config.toml
norm_eps = 1e-05
bias = "all"
weight_decay = 0.18
seq_len = 512
Each number is 128 + 32 x the weight over its row's rms, rounded and kept within 0 to 255. Layers, rows and columns count from 0. The size above them is the row's rms in percent of the matrix's.

# layer 3 attention query, 256x256, rms 0.042, rows 119-127, columns 64-127
size [100 104 101 107 109 102  98  96 100]
[[121 112 133 125 140 128 159 130  86  93 105 148  78  79 126 199 120 117  86 150 114 152 213  91 170 155 150 109 102 135 126 120 109 125 166  94  78 116 174 115  92 129 147  24 156 138 181 191 100 181 152 145 116 141 100  79 101 114 134  90 150 134 158 203]
 [136 101 132  93 171 116 135 135 152 169 118  68 118 137 108 173 117 154 145 163  92  95  84 159 119 154 110 207 120 139 115 102 116 160 116 120 136 145 128 100  98  94 120 132 162  73  79 172 179  91 119 174 115 128 143  70 143  89 114 125 101  82 159 119]
 [114 122  91 135 115 142 202 108 136 183 117 116  96  91 123 103 125 178 120 119 149 163 165  88  83 165 131 110 113 141 132 150 137  40 146 116 138 111 196  93 124 145 153 231 120 176 136 147 155 114 158 158 129 153 106  83 134  56 159  91 148  95 173 107]
 [ 79 141  98 166 141 112 125  75 110 109 101 145  78  97 117 115 109 137  90  98 115 161 128 131 191 165  86 157  91 134  76 201 132 188 129  86 144 139 192  93 137  79  58 157  80 133 134 158 170 192  99 130 185 115 106 127 138 143 116  19 165 136 220  94]
 [123 109 161 126  75 111 158 144  92 142 178 131 145  70 159 218 150 121 126 143 173 148 111 155 143 108  91 117  66  78 151 135 114 135 179  85 113 113  98 149 132 149 139 152 123 163 183 154 118 140 162  60  89  91 171 117  98 129 128  70 140 122 109 126]
 [ 93 170 147  79 187 121 118 159 128 144 131 103 141 155 142  96 142 164 169 130 110 117  70 105 142 128 165 138 169 166 141 105 123 132  99  81 152  90 130 179 112 116 118  90 119 102  82 123  74 108 189 117 131  99 138 117 150  84  95 103  98 128 125  88]
 [217  84 135 139 108 112 236 117  69 142  89 131  97  96 168 142 139 151  85  99 124 201 135 104 103 156  90 147 126 113  93 112 134  99 166 109  94 148 130 124 145 165 148 168 117 143 126 112 122 104  82 112 142 163 144  87 114 171 175 125  95 125 118 120]
 [ 93 107 177 150 137 173 110 130 164 117 137 185 132 112 121 121 151 190 165  86 134 134 142 143  81 109 155  96 148 148 107 142 139 122  63 109 147 153 116  88 112 147  90 159 131  87 188 131 152 112 148 134 191 105 108 190 144 134 151 110  92  79 176 159]
 [ 86 134 106 140 117 129 102 104 104 113 150 112 138 142 101 117 126 162 138 108 141 107 135 155 107 184  84 107 122 136 108 104 203  87 165 134 147 129 179 177 141 126  97 142  93  57  77 211 147 148 169 113  76 134 101 118 141  71 106  85 167 128  90 152]]
# layer 3 attention key, 256x256, rms 0.0415, rows 119-127, columns 64-127
size [103 104 101 106 109  99 102  95  97]
[[ 84 123 147 151 113 108  96 139 176  98 166  64 124 172 170 151 125 121 128 130 206  96 174 175  93 149  88 202 123  81  83 138 137 168 115 126 127 177  86 139 132  78 131 183 121 172  75 130 160 101  95  90  90  74 100 163 112  72 134 203 110  98 174  91]
 [102 111 125 119 142 120 147 122 133 134 170  93 170 166 157  85 117 161 121 138  66 147 134 105  95 187 110  68 161 152 127 131 143 142 162 132 124 163 139 130 110 112 112 159 112 128 121  82 157 185 141 186 160 124  76  81  99 171 186 114 118 150 175  88]
 [ 46 127 145 102 137 151  85 123 108 107 168  83 167 181 143 138  96 169 143 154 149 164 136 177 141  98 140 131  94 164 138 125  98 146 186 130 155 161  60 133 129 104 111 171  87 114  80 178 165 116 136 135 101  58  75 145 111 173 112 164 132 116 142 116]
 [200 152 132 115 103 152 135 179 164  44 162 141 180 162 141 146 129 177 155 149 122 111 100 191  47 116 121 104  96 137 149 108 112 185 120 138 143 159 132 112 105 135 161 111 146 114 117 112 133 165 205  95 170 118 126 117 115  91 137 157 160 140 125 133]
 [175 106 122 170 160 157  50 132 155 128 148 150 130 143 158 100 125 130  63 131 139  89 156 124 110 145 173 139 102 157 120 142 166 104  97 158 129 139 137 117  90 132  90 178  59 203 105 122 166 148 116 125 127  62 136 128 146  88 133 135 133 179 109 178]
 [124 168 110 199 121 133 140 154 130 146 138 177 150 136 111 163 172 176 184 134 121  90 138 110 176 176 105 134 158 184 114  94 139 106 145  78 128 110 107  82 174 136 168  77 140 187 131 104 135 165 168 127  98 146 119 105 134 111 101 116  78 105 132 111]
 [186  95 162 151 128 124 112 191 104 123 129 148  74 106 121 109 139 156 117 108  69 206  65 171 165 116 139 139 141 133 106 123 100 110 241 163 146 115  50 134 157 167  77 130 101 118 119 118 105 181 178 133 173 106  98 139 113 162  99 120 131 136 104 139]
 [130 204  67  96 107 129 178  97 139 193 132 136 111  81 102 139 117 171 115 122 128 121 143 102 147 145 131 121 152 124 126 168 141 142  82 126 125 112 112 161 136  82 168 110 123 113 150 146 177 148 134  98 138 109 179 114 119 190 133 112 115  99 130  47]
 [147 138 112 182 157 182 183 120 128 169 105  92 123 120 170 137 106 174 124 140  99 105 154 131 123 113 155 133  55 154  96 126 114 160 134 122 174 123 100  73 157 205 127  50 165 111 166 145 133 141 105 137 106  93  87 131 131 194 172 178  92  94 135 128]]
# layer 3 attention value, 256x256, rms 0.0448, rows 64-107, columns 64-127
size [ 83  91  78 106 117 118  91  92  93  93 101  88  75 111  92 101 101  76  91 101  92  94  86  71  84  96  89  93  96  81  87  78 107  86  95  94 101  74 103  84 110  77  92  89]
[[163 165 125 126 173 129 180  81 129 144 104 136 130 125 127 184 118 126 161 154 149  99 123 142  47  60 105 125 122 136 190 142 136  95  84 140 161 134  96  83  90 181 148  78 150 146 126  66 107 130  59 160 133  67 102 120 147 121 128 112 137 127 167 162]
 [ 97 131 160 148 136 129  98 127 110  68 123 141  66 143 145 173  94 113  52 110 156 129 212 114 114  59 102 109 127 121 109  48 146 120 154 110  63 131 174 196 112  77 153 126  90 141 124 163 128 143 112 117 138 138 156 147 126 154 145 106  77  94 152  99]
 [128 106 114 154 110 173  67  95 127 118 152 124 113 138 119  82 131 135 122  93  58 167 102 124 135 184 128 156 147 147 167 138 171 163 136 140 167 117 147 131 131  59 107 100 185 161 137  84 211 102 147 160 119 149 147 146 103 100 122 180 140 127  83 106]
 [128 108 111 135  85  79 186 149 174 117 150 134 132  89 136  80 121 124 197  64 169  92 196 119 156 155  76 125 120  99  75 137 126 152 133 123 114 140 160 159 142 127 137 167 134  93 136 184 132  88  52 110 139 136 115 112 151 124 155 116 104 176 129 165]
 [116  57 122 164 116 131 152 110 152 100 154 126 104 110 131 120 136 161 132 188  94 168 132 111  98 164 115 140 118 136  88  87  79 120  83 125 151 111  57 109 117 172 192 112 148 112 140 105  70 113  99 181 161 125 120 137 142 175 136 156 117 188 145  97]
 [140 127 137  76 169 129 168  91  92 162 142 156  99  92 128  66 145 195 157 123  88 150 151 102 116 202 120 173 109 137 117  58  84 144 109 124 134  89  94 129 152 147  80 138 107 121  86  89 122 144  75  91 152 187 159  75 123 202 134 164 123 148 110 129]
 [156  95 150 127 113 120 158  62 148 178 152 104 152 149 135 169 128  83 121  73 179 134 112  96 121  92 107 141 132 132 136 198  57 122 108  93 129  85  58 103 126 127 107 165 124 170 112 101 148 134 125 108 144 130  61 138 131 158 151 181 135 167 164 163]
 [115 136  97 136 118 101 198 190 137 111 136 138  86 114 114 178 132 129 106 114 183 101 198 160 112 167  73 149 131 134 112 110 167  79  78 117 114 138 164 108 130 135 169 133 142  76 123 120 113  87  47 168 106 163  77 107 160 162 176  62  36 102 144 119]
 [150 132 126 114 166 150 137 106 102 133 135  92 124 145 164 124 107 165 132 150 135 101 136 158  70  94 131 218 152 159 151 112 168 117  51 143 161 115  80 163 144 169 101  73 181 108 135  79 123  81 111  92 124 112 151  97 144 138 151  93 111 138 110 163]
 [184  82 149 177 119 130 116 109 129 106 110 152 152  98 140 193 157 167 148  93 127 156 132 112  64 120 101 113 155  89 141 160  55 180 107 143 122 175  89 154 107 131 171 137 187 142 110 116 125 145 120 132 108  58  58 149 113 103 122 118 172 112  98 124]
 [122 186 167 162 168 126 160 139 145 146 139 152 128 100 140 156 136 116  83 175 180 147 171 131 138 129 131 113 131  90 162 150  54 144 161  87 111 130 122  71 101 170 169 174  96 124 116 120  77 150 108 158 112 126 104 104 161 168 162 109 170  55 119 146]
 [149 120 158 136 149 151 101  80 106 161  60 130 150 116 100 113 125 137 161 187 105 193  87 121 171 164 180 121 115 121 178 118 114 177 119 129 156 114  33 106 161 145 123 105 148 171 156 116  96 153 215 125 132  82 135 145 129  86 139 133 245 127 158 129]
 [184 116 163 159 135 125 122  26  84 146 134 104 163 108  84 209 157 146 194 145 104 123 102 120  92  96  89 130 106 134 144 131 142 191 170 127 167  82  68 156 149  75  99  96 182 131 117 104 177 101 170  80  92 144 126 170 110 166  90 154 176 128 129 134]
 [123  48  85 134 146 122  81 170 117 152 160 110 178 124 169 123 128  89 111 100 153 143  35 149 120 117 127 146 145 146  82 167 209 154 111 126 106 150 134 111 118 132  94 119 183 178 119 117 146 143 159 130 134 116 123 160 124  60 127  89 133 108 143 135]
 [144 142 185 109 166 131 144 125  77 170  72  79 151 166 115 109 108 104 129 184 138 111  80 189 144  98 132 166 151 128 155 143 136 133 125 171 160 146 124 141 147 133  93 157 107 107 135 147 134 131 161  97  97 126 150 166 120 146 137 128 141 110 121 198]
 [127 144 211 119 116 165 111 178 103 164 138 158 152 159 157 146 118 133  98 165 119 105 135 127 149  64 152  71 169 161  99 110 110 115 118 148 160 186 116 126 140 144  95 103  93 106 123  97 123 152 146  88 154  66 164 110 127 173 101 114  78 118 140 161]
 [120 153 160 147 111 102 133 168  97 200 106 132 158 180 149 129 160 155  98 199 139 124 153 133 168 156 146  66 162  80 116 107 145 142 122 145 174 143  73 194 142 120 151 119 120 140 148 113 141 148 130 146 113 157 135  69 133  95 143 123 123 104 113 215]
 [ 65 130 114 147 125 134 128 173 152 103 101 152 107  66 116 110 113 130 101  82 151  97 114 144  80 118 128 142 154 130 154 130  98 130 150 126 141 124 178  94 116 152 152 164 143  67 145 124 112 151  35 122 142 100 140 152 167 190 133 104  49  90 100 105]
 [173 199  99 103 179 172  70 138 101 106 173 164 102 196 156 124 142 154  88 177  95 108 166 149 129 133 202 141 121 208 128  83 177  65  97 162 134 117  88 137 156 173 136  70 121  85 156  54 101 100 127 131 116  81 150 100 107  91 111 116  81 138 141 104]
 [ 94 142 144 141 110  90  88 143 136 139 149 111 123 123 154 188 156  58  76  75 169 142 149 137 174 193  69 106 148 101 139 149 112 119 142 123 106 134 117 154 160  34 128 165 130 142 129 128 176 137 124 128  73 104  56 142 153  99 160  96 117  81 112 136]
 [205 115 124 106 120 102 160 150  70 207 114  91  88 136 149 106 128 152 137 135 132 107 177 134 100 139 114 182 132 120  86 119 133 114  83 146 119 148 117 203 103 122 125 184 166 113 127 146 102  88 101  99 122 161 139  73 123  87 124 100 104 119 103 209]
 [127 128 195 104 146 112 195 156  90 165  43 113  91 184 132 158 121 109 101 144 218 119 128 139 120 110  91 121 159  60  94 114 161 102 108 117 110 179 134 148 125 127 143 129 103 115 141 120 123 136  89 139 122 148 116 165 164 135 137 113 123  58 118 147]
 [135 147 107 110 107  87 101 101 146  73 125 112 100 164 144 132 162 115 174  62 137 134 127 130 130 152 148 182 131 109 144 165  68 131 171 151 135 190 118 188 149  38 109 124 113 100 110 121 162 178 130 116  78 127  52 155  94 116 120 156 143 145 101  88]
 [213 147  85  98 109  90 135 120  74 161 176 100 177 145 144 114 174 147 190  89  91 124 150 172 121 197 106 142 113  88  60 124 140 168 151 139 146 148 100 144 163 103 142 137 176  94 148 122 181 152 148 153 107 104 144 145  99 101 120 157 165 175 143 142]
 [101 114  94 138 166  77 148 136 114 139  72 146 139 122 115  89 147  93 114  72 110 140 144 124 168 179 142 115  93  81 124 147 115 131 155 137 118 149  92 163 113 125  78 141 176 131  86 178  93 129 186  67 149 151 143 146  95  62  98 134 210 152 101 127]
 [ 20 116 101  97 144 132 120 150 125 106 168 137 131  90 148 123 126  78 103  42 214 127  80  98 132 100 129 149 114 155 111 122 182 132 117 105  88  72 130 157 155 111  79 117 148 111 136 112 166 154 182  84 121 149 155 147 144 129  88 126 108 100 183  55]
 [155  98  85 168 155 127 178 137 144  90 174 155 113 102 148 146 100 101 149 108 148 143 132  95  67 107  86 165 124 114  62 102 155 115 127 143  88 109 175 116  95 190 135 107 157 152 147 132  81 134  94 190 152 126 161 113 130  92 162  71 105 122 121  67]
 [140 122  81 115 143 116 158 169 138  79 111  73 137  93  92 106 124 178 131 158  90 125 166 173  81 144 149 140 106 182 166 112 130 185 132 125 121 126 162  94 105  84 152 127 173 131 125 157 153 103 122  85 141 103 136 133  90 145  92 119 158  89 129 126]
 [134 147  91 131  63  98 115 142 152 109 124 131 108 136 137 122 124 122 137  69  86 155 149 112 103 106 102 109 126  96  90 129 152  94 218 138  76 173 161 141 133 114 105 151 107 151 114 253 114 100 161  99 125 156 127 153  93  68  67 106  97 138  96  83]
 [187  94 160 113 171  98 140 149  87 181  97  82 160 164 111 116 165 120 150 148 153 156  79 126  94 114 116 168 129 105 123 143 179 180  92 128 161 129 117 120 144  74 130 109 166 122 161  71 213  86 197  98  96  79 127 184 106 106 102 137 177  92 182 138]
 [127 163 141 140 135 186 121  93 125 101 151 117 119 137 138 131 116 163 169 140 123 121 153 120 108  46 151 160 152 207 124 127 153 109  92  92 104  66 124 102 124 184 109  75 158 113 102 126 109 108 131 163 149 124 165 133 136 151 166 145  81 156 158 110]
 [114 108 119 137 132 152 132 161 162 119 122 129 106 111 130  81  89 101 110 149 167 105  91 123  85  90 102 172 130 141 114 124 156 117  70 148 127 107 181  43  83 204 131 197 149 120 130 145  63 143  66 149 147 119 169 133 161 128 156 120  72 136 118 112]
 [104 142 147 106 168 198 167  95 110 122 138 165 167 156 139 147 108 134 150  78 137 129  62 154  90  80 151  99 108 175 156 125 134 163 123 111 157 163 147 121 139 134 104  59 100 120 130  79 202 152 158 107 173  87 112 105 115 181  83 117 169 122 154 145]
 [139 135 114  96 139 133 163 149  93 122  79 124 110 109  83 105 116  97  72 145 125 151 126 115 117 142 117 106 136 131 134 127 132 141 149 106 142 128 119  73 130 159 178 146 113 222 153 114 156 146 100 149 133 181  57 158 125 134  92 185 109  88 141 105]
 [146  96 103 136 155 147 159 111 149 123 134 124 179 117 147 149 138 124 179 117 139 145  65 149 149 143 159  92 113 140 112 167 105 196 151 110 131 178 122  78 147 151 118 151 154 139 119 152 147 162 169 132 153  87 103 134 117 162 129 159 196 138 117 124]
 [124 108 126 135  89 158  67 119 153  94 156 196 106 126 132 197 153 116 122  99 129 178  88 129 198  83 125  90 139 119 134 149 105 147 176  83 114 153 132  91 142 147 133  97  80 105 134  89 158 191 110 186 146 118 126 156 164 150 104 150 147 137 119  91]
 [103  35 141 131 195 139  84 176 128 136  80 147  94 143 141 151 144 100  92 136 144 111  91 123 127  95 108  99 116 165 160 161 155 155  61 147 158 148  85 117 127 115  94 142 125  91  83 131 149 125 144 105 123 138 111 148 134 128 140 127 119  93 120  98]
 [103 171 110 138  96 119 173 106 171 157 143  42 109 124 112 138 115 104 101 132 178  86 154  62  89  54  90 157 129 170 182 164 136  98 153 103 106  72 139  76 108 130 135 136 118 192 145 154 163 117  90 152 128 127 106 156 139 131 188 157  62  94 128 104]
 [112 207  71  97 128 109 160 103 188  84 182 162 117 120 130 137 129 130 175 124 111 135 124 113  95 145 129 186  95 166 196 131 160 118 145 134 115  99 174  51 132 114 145 100  97 123 155 138 138 118 149 156  76  97 128  60 137 161 154  93 154 161  88  76]
 [125 103 186 120 126 195 138 112 104 111 117 117  91 129 109 113 100 197 143 146  69 160 169 133 106 126 131 169 118 208 150  94 110 138 102 110 166  53 132 109 121 145  92  70 153  88 123  68 153  94  59 136 142 123 121  87 134 123 123 182 124 161 138 155]
 [140 149 181 145 126 120  70 135  97 149 111 140 159 169 131  82 151 139 101 195 107 136 106 163 188 152 159 149 152  66  92 135  85 144 146 153 178 122  80 205 152 131 102 131 128  76 136  90 113 154 138 135 101 156 135 149 139  94 132 156 171 139  98 176]
 [118 116 101 120 159 151 170 146 121  91 127 114 107 126 120  74 102 145 126 101 160  86 165 138  91  85 117 161 143 129 136 102 108 110 127 145 132 148 171 127  96 194 128 133 119  85 146 106 126 153   0 130 128 151 173 100 153 149 154 125  68 158  95 142]
 [166 150 113 133 114 155  76 128 150  72 176 111 141 130 138 123 156 114 191 132  82 132 130 113 121 190 171 150 142 167  92 142  65 152  72 123 120 142 123 136 145  79 181  89  51 126 187  92 141 106 173 193 109 128  54 117 101 108  77 110  84 149 110  86]
 [130 192 146 108 188 180 211 110  95 100 145 139 102 173 134 130 119 132  93 156 188 116 208 117  89 119 139 130 117 143 129 118  72  95 105 112 138  74  35 135 168 184 161  70 124 107 179  82 133  56  29 148 153 165 104  78 130 222 194 127  51 150 129 153]]
# layer 3 attention output (transposed), 256x256, rms 0.0448, rows 64-106, columns 64-127
size [ 81  92  77 110 116 117  87  86  92  88 100  88  75 111  97  95 102  74  89  96  95  92  83  73  81  95  89  94  97  81  87  78 111  80  87 101 104  77 105  85 109  74  92]
[[ 87 163 105  76 121 121  98 153 144 141 130 130  95 152 151 141 123  98 133 154 135 134 138  77  80  84  78 106 100 110 174 129 128 123 162 165 156 125 140 104 131 130 125 107  97 158 135 142 149 112 115 166 137  41 106  51 182 114 164 108 117 107 152 156]
 [143  49 152 185  82 134 157 144 110  66 157 159  84  97 143 149  97 129 123 107 109 141 160  77 112 141 104 120 125  97 192  85 121 169 168 124 112 158  81 141 125 153 134 139 103 114 175 140 117 140 144 143  91 118 138  78  91 158 153 152  98 143 103 129]
 [128  73 142  92 151 143 115 142 116 191 114 133 155 166 147  98 110  93 153 142  95 100 119 167 166 133 213 157 127 140  85 123 133  98 141 144 139 120 102 141 125  51 154 142 163 157  77  56 135  90 126 119 115 210 142 194 167  98 114 146 118 163 129  75]
 [178 117 138 153 124 104  99  52 131 168 103  81 135 138 121 142 133 131 170 124 108 163 152 131 139 167 143 110  80 132 144 174 151 109 125 110 112 111 122 145 165 115 103 157 158 101 151 139 138 167 117 108  92  91  93 165 119 105 184  79 117 194 137 181]
 [182  79 171 132  91  57  63 130 168 124 124 127 114  63 107 109 150  86 124 158 138 103 155 135 138 155 100 119 109 122 138  97 113 138  93  79  86 125  83 134 124 130 137 148 180 137 151 115  89 171 153 140 127 141  86 108  61 183 161 155 166 187  83 113]
 [163 212 134 119 149 135  77  52 158 140 111 134  85 137 133  93 127 110 162 143 121 137  76 176 162 126 155 169 116 150  97 113  90 145 104  38  68 107 120 138 118 160 124 170 162 167 149 107  91 104 146  92 106 144  93  99  40 133 161 165 127 185 163 137]
 [153 132 120 177  82 146 179  75 151 127 159 136 153 150  74 117 125 116 158  87 118 120 104 136 126  95 132 159 128 160 131 202  83 162 130 122 104 130 128  85 100 146  91 158 141 139 154  78 180  94  73 133 191 158 135 184 197 143 120 158 151 158 120  71]
 [141 136 124 133  94  95 140 111 116  97 153 127 143  75 127 197 140 146 140 124 129 184 164 109  75 128  67 115 105 141 210 158 158 130 155  95 139 106 122 125 159 113 104 104  94  83 148 137 136 122 129 151  92 101 101  91  18 141 168 107 112 165  81 207]
 [168 153  80  62 145 145  97 128 128 114 155 101 133 148  97 123  96 154 107 140  97 138 128  97  79  81 111 200 111 177 174 151 131 131  81 182 139 126 118 139 123 155 138  95  99 151 139 164 120  90 134 148 130  51 111  74  78  79 177 121  62 107 158 145]
 [153 111 121 151 123 180 109 122 151 131 118 151  74 163 126 104 169 106 147  98  84 105 171 133 139 130 155 124 117 107  84 113 124 155  74 135  76  53 144 132 180 114 160 139 161 136 123 118 137 151 107 129  94 134 128 136 192 156 193 120 183 129 149  56]
 [132  80 170 206 141  86 127 137 156 113 125 154 125 100 158 200 139  72 128 131 163 124 119  89 115 105  76 123 172 108 164 143 131 200 220 148 107 116 141 128 105 140 115 149 108 124 138 135 145 191 169 104 111 104 106 112 126 193  90  72 159 153 112 142]
 [108 114 147 163 203 131 122 178  84 172  75 143 121 178 121 105 131  79 110 205 157  90 118 142 189 127 137 148 177 109  74  98 118 140  98 174 110 102 129 132 101 111 134 159 133 168 103 144  80 131 161 105 145 179  99 181 208 138  77  81 157 144 172  93]
 [100 128 136 127 136 153 112 114 122 168  98 141 135 204 132 112 144 141 124 182 111  82  90 152 146 112 176 102 150 136 104 133 100 116 106 132 127  87 114 116 125 113 144 112 138 171 135  77 118  96 129 150 165 204 161 174 223 151 146 102 133 143 157  75]
 [128 188  45  94 120 188 165 103 111 100 147 119 158 145 103 129 116 174 154  94  72 168 145 158 138  68 141 150 116 164 153 175 117 137 135 174 183  95 118  85 143 106 137  77 140 114 105 111 179 131  90 200 163 142 143 182  87  79  94 127  78  63 144 122]
 [139 147 132 124 198 160 111 142  86 150 108 111 145 180 145 147 105 133  86 156 162 116  93  84 134  89 108 159 156 139 105 145  84 122 147 214 157 126 163 149 119 148 137 184  62 140 129 156  96 113 115  94 140  96 116 133 224 130 123  88  97  80 161 134]
 [176 127 123 122 130 128 118 154 155 123 133 117 148 124 107 170 147 136  91 103 142 129  92  56 108  73  84 118 173 150 106 112 142 130 190 115 133 150 103 136 115 130 170 159  77 139 113 138 146 181 133  73 138  45  82 144 107 126 100 103 123 104 144 173]
 [129 117 148 131 172 117  88  92 108 157 133 128 116 136 119 164 180  95 123 133 102 141 157 114 120 102 190 138 105 153 126  77 148 148 155 142 111  27  97 134 145 127 162 118 113 157 108 108 154 123 137  98  83 145  89 158 112 130 100  18 128 142 120 154]
 [150 122 129 131  85 104 152 159 163  99 160 112 118  49 136 146 104 198 115  75 123 151 123  83  38 121  74 107  98 117 183 121 122 126 171 118 140 142 143 134 161 138 117 137 141  89 132 146 143 166  97 109 129  83 130 108  74 148 162 177 115 117 109 171]
 [146 142 131  47 189 137 110 170 147 115 170 126 151 103 132 136  94 101  88 128 123 127 159 131  75 131 133 158 124 160 123 104 161 115 118 139 115 154  93 147  73 111 142 103  68 138  86 158 112  87 117 136 106  37 109  77  27  67 125 114  71 140 148 135]
 [139 114 144 169 105  83 183 120 105 120 156 146 138 134 157 159 164  85 141 100 112 202 110  79 187 118 101 105 107 158 160 129 121 168 173 142 127  41  92 101 174  98 101 111  95 136 138  84 140 163 149 118  91 185 150 183 122 125  87  66 139 142  79 136]
 [160 162  79  65 123 151  85  40 120  98 127  88 117 121  82 127 103 143 101 114  89 148 139 178  93 116 155 171  93 158 166 146 111 130  78 166 120  87 150 149 159 161 146 122 127 130 127 155  90 117 135 163 124  85 103  78   0  78 161  74 100 110 107 164]
 [150  97 149 175 122 156 155 122  94 122 102 142  62 105 129 177 141 144 120 132 156 173 144  70 112 127  66 146 142 102 145 113 134 166 151 162 116 105 148 137 124 165 100 129 101  92 153 134 126 152 130 127 101 105 112  84 160 154 120 112 122 100 138 201]
 [ 90 116 118 120 157 132 177 144 132 140 113 145 105 147 173 128 159 122 131  98 145 118  97 119 165 199 171 153 102 136  92 125 101 118  68 133 135 113 154 123 145  97 106 139  96 123 123  91 113 108  99 101 103 181 158 173 182 132 143 162 166 164 109  64]
 [129 169 111  99 163 163 135  73 118 166 170 132 116 172 161  99 129 109 141 129 112 127 130 164 157 115 168 146 115 138  93  74  99 132 102 106 152  72  86 117 119  97 137 110 171 130  91  83 146 108 108 136 113 172 156 187 184 141 120 113 130 150 158 105]
 [ 36 146 109 110 173 158 144 109  75 126  92 133 105 203 101  94 146 117 133 152 117 108 142 185 219 187 186 128  94 117  85 120 115 126  83 136 141 108 142 110 130 138 132 131 152 145 104 122 101 140 130 121 153 199 158 148 148 114 130 125 186 159 154  81]
 [113 105 111 156 150 136 216 167  93 118 160 137 153 118 137 132  77 181 131  78  98 146 149  87 125 166 115 147 138 178 179 162 145 174 125 103 135 139  98 121  94 107  97  96 133  60 141 129 148 155 133  90  94 144 141 170 102 129 107 189 100 156 152 145]
 [147 155  96 112  81 146 161 109 124  47 154 133 100 117 139 151 109 129 139 128 107 164 133 104 116 148  73 178 117  92 170 110 119 103 147 173 125 148  92  73 106 135 161 116 189 104 158 113 150 168 111 230 132 100 107  83  10 121 143 144  99 167  91 152]
 [125 158 125  83 178 157  51 156 136 123 143 125 146 144 140 106 121 133 136 150 104  66 175 156  74 145 176 119 120 142 126 141 179 113 105 156 153 178 163 138 153 106 167 105 113 118  75 183  93  73 121 138 130 133 149  94 172 117 174 121 120  93 172  90]
 [110 147  91 128  45 176 142 103 133 108  87 123 114 137 114 144 159 200 109 102 128 141 133 138 152 185 148 139  94  75  85 134 110  77  78 114 124 175 128 108 183 119 111 126 179 132 141 171 116 157 135 172 163 138 178 125 140  99 156 173 125 104  91  84]
 [ 94 154 123 102 203 151 101 137  84 153  69 139 145 217 114 114 164 139 126 162 138 132 133 116 160 103 161 138 152 111  91 148 122 114 105 159 154  65 144 106 114  94 146 108 137 105  89  87 121  93 135 123 121 168 138 198 212 131 149  85 131 104 170 119]
 [142 109 153 143  64 111  86 135 153 102 123 135 152  96 104 173 121 155 149 158 159 108 122 114 111  97  67 128 150 145 140 116 136 150  95 131  83 181  94 129  95 152 134  97 129 130 130 146 148 111 169 163 169  90 113 109  81 119 140 165 122 149 141 184]
 [181 125 102 108  74 118 150 133 144  99 142 100 111  73 133 133 107 146 103 106 139 151 143 112  79 113  57 157 137 102 175 141 125 138 152 164 154 176 127 126 117 144 106 159 134  92 146 164 144 194 112 144 141  50 118  89  60 129 112 158  89  91  63 187]
 [110 188  99 187 131 191 143 153 133 136 154 168 146 137 135 103 115 131 164  88 109 115  73 121 128 127 152  98 197 187  77 155 130 142 130 126 126 197 154 136  65 109 132 125 110  88 155 144 128  60 130 116 134 111 113  85 222 140  99 150 105 106 235 106]
 [ 92 114 126 161 113 145 110 188 135 139  98 147  56  85 151 161  84 126 117 110 146 159 117  96 107 124  93 144 186  44 115 129 149 117 162 103 141 183 132 109 140 112 142 114 109 140 133 155  81 107 122 140 126 145  82 113 188 117 142 169 115  73  93 180]
 [146 173 115 184 163 159 151 112 160 134 103 138 143 185 162 133 147  93 184 135 116  98 104 177 195 123 154 131 188 159  52 100 124 157 127 123 129 127 151 129  91 109 112 153 169 111 109 117 128 135 138 121 144 155 126 179 229 177  65 130 153 123 184  87]
 [121  43 152 181 115 133 173 171 179 164 112 138 107  83 170 125 133 104 138  94 166 151 119 101 155  85  77 108 137 111 102 103 146 146 190  38 133 153  88 131  89 108 102 164 135 128 154 110 111 172 141 104 108 128 140 168 179 152  86 187 141 140 108 117]
 [120  97 116  91 176 115 165 133 124 110 116 121 129 115  59 187 196 116 165 135 121 134 123 117 138 113  95 140 141 157 124 157 103 138 121 165 150 102 152 106 129 140 107 124  76 115  79 119 133 137 133 116 155 129 156 158  74 123  53 153 198 115  56 151]
 [116  99 139 103  49  96 172 166 157 116 120 144 138 121 160 168 114 144 155 129 145 145 112  76  48 121  70 150  93  98 193 170 112 131 175 145 142 189 120  84 117 143 130 104 130 141 151 108 183 155 113 197 185 113 174 105 157 105 147 171  79 117  91 134]
 [116 212 109 100  34  81 167 133 158 123 140 113 140 114 169 109 130 169 154 143 150 156  77 144 105 150 116  87 104 102 151 132 103 104  76  97 143 167 135 118 135 109  80  79 109 135 154 140 128 111 165 159 137  85 189  47 123 127 149 166 118  83  92  90]
 [151 114 165 110 137 128  43 155 170 159 127 111 135  98 117 109 113  82 149 118 156 124 111 104  63  88 103 168 104 155 128 146 149 106 154 127 111 183 116 113 116 132 126 128 112 166 140 147  95  57 153 124 142  83  60  82  80  61 161 186 104 152 135 142]
 [131  38 174 138 226 115 107 136 132 163 142 133 117 117 146 127 131  95  95 137 169 122 130 117 115 107 139 191 132 130  99  79 132 144 147 173 146  73 103 134 100 137 121 143 139 141  81  90 127 143 116  61 105 163 112 180 157 151  83  66 142 159 112 145]
 [158 116 104 132 138 117 121 112 177 134 150  90 104  73 147 125  93 135 124  78 149 137 130 107  42 135 107 157 125 128 160 127 120 117 159 129 127 177 124 115 137 145 142 116 136 117 160 165 156 127  90 115  98  45 117  55  63 113 143 172 104 120 111 188]
 [166 141 138  96 154 125 117 127 184 117 121 140 152  88 142  76 137 105 118  70  79 129 133 156  85 181 196 146 147 104  73 120 129 136  59 137 113 117 108 137 142  85 117  97 141 137 114  92 151 126 118 180 122 172 113 141  93 123 120 122 115 131 111 127]]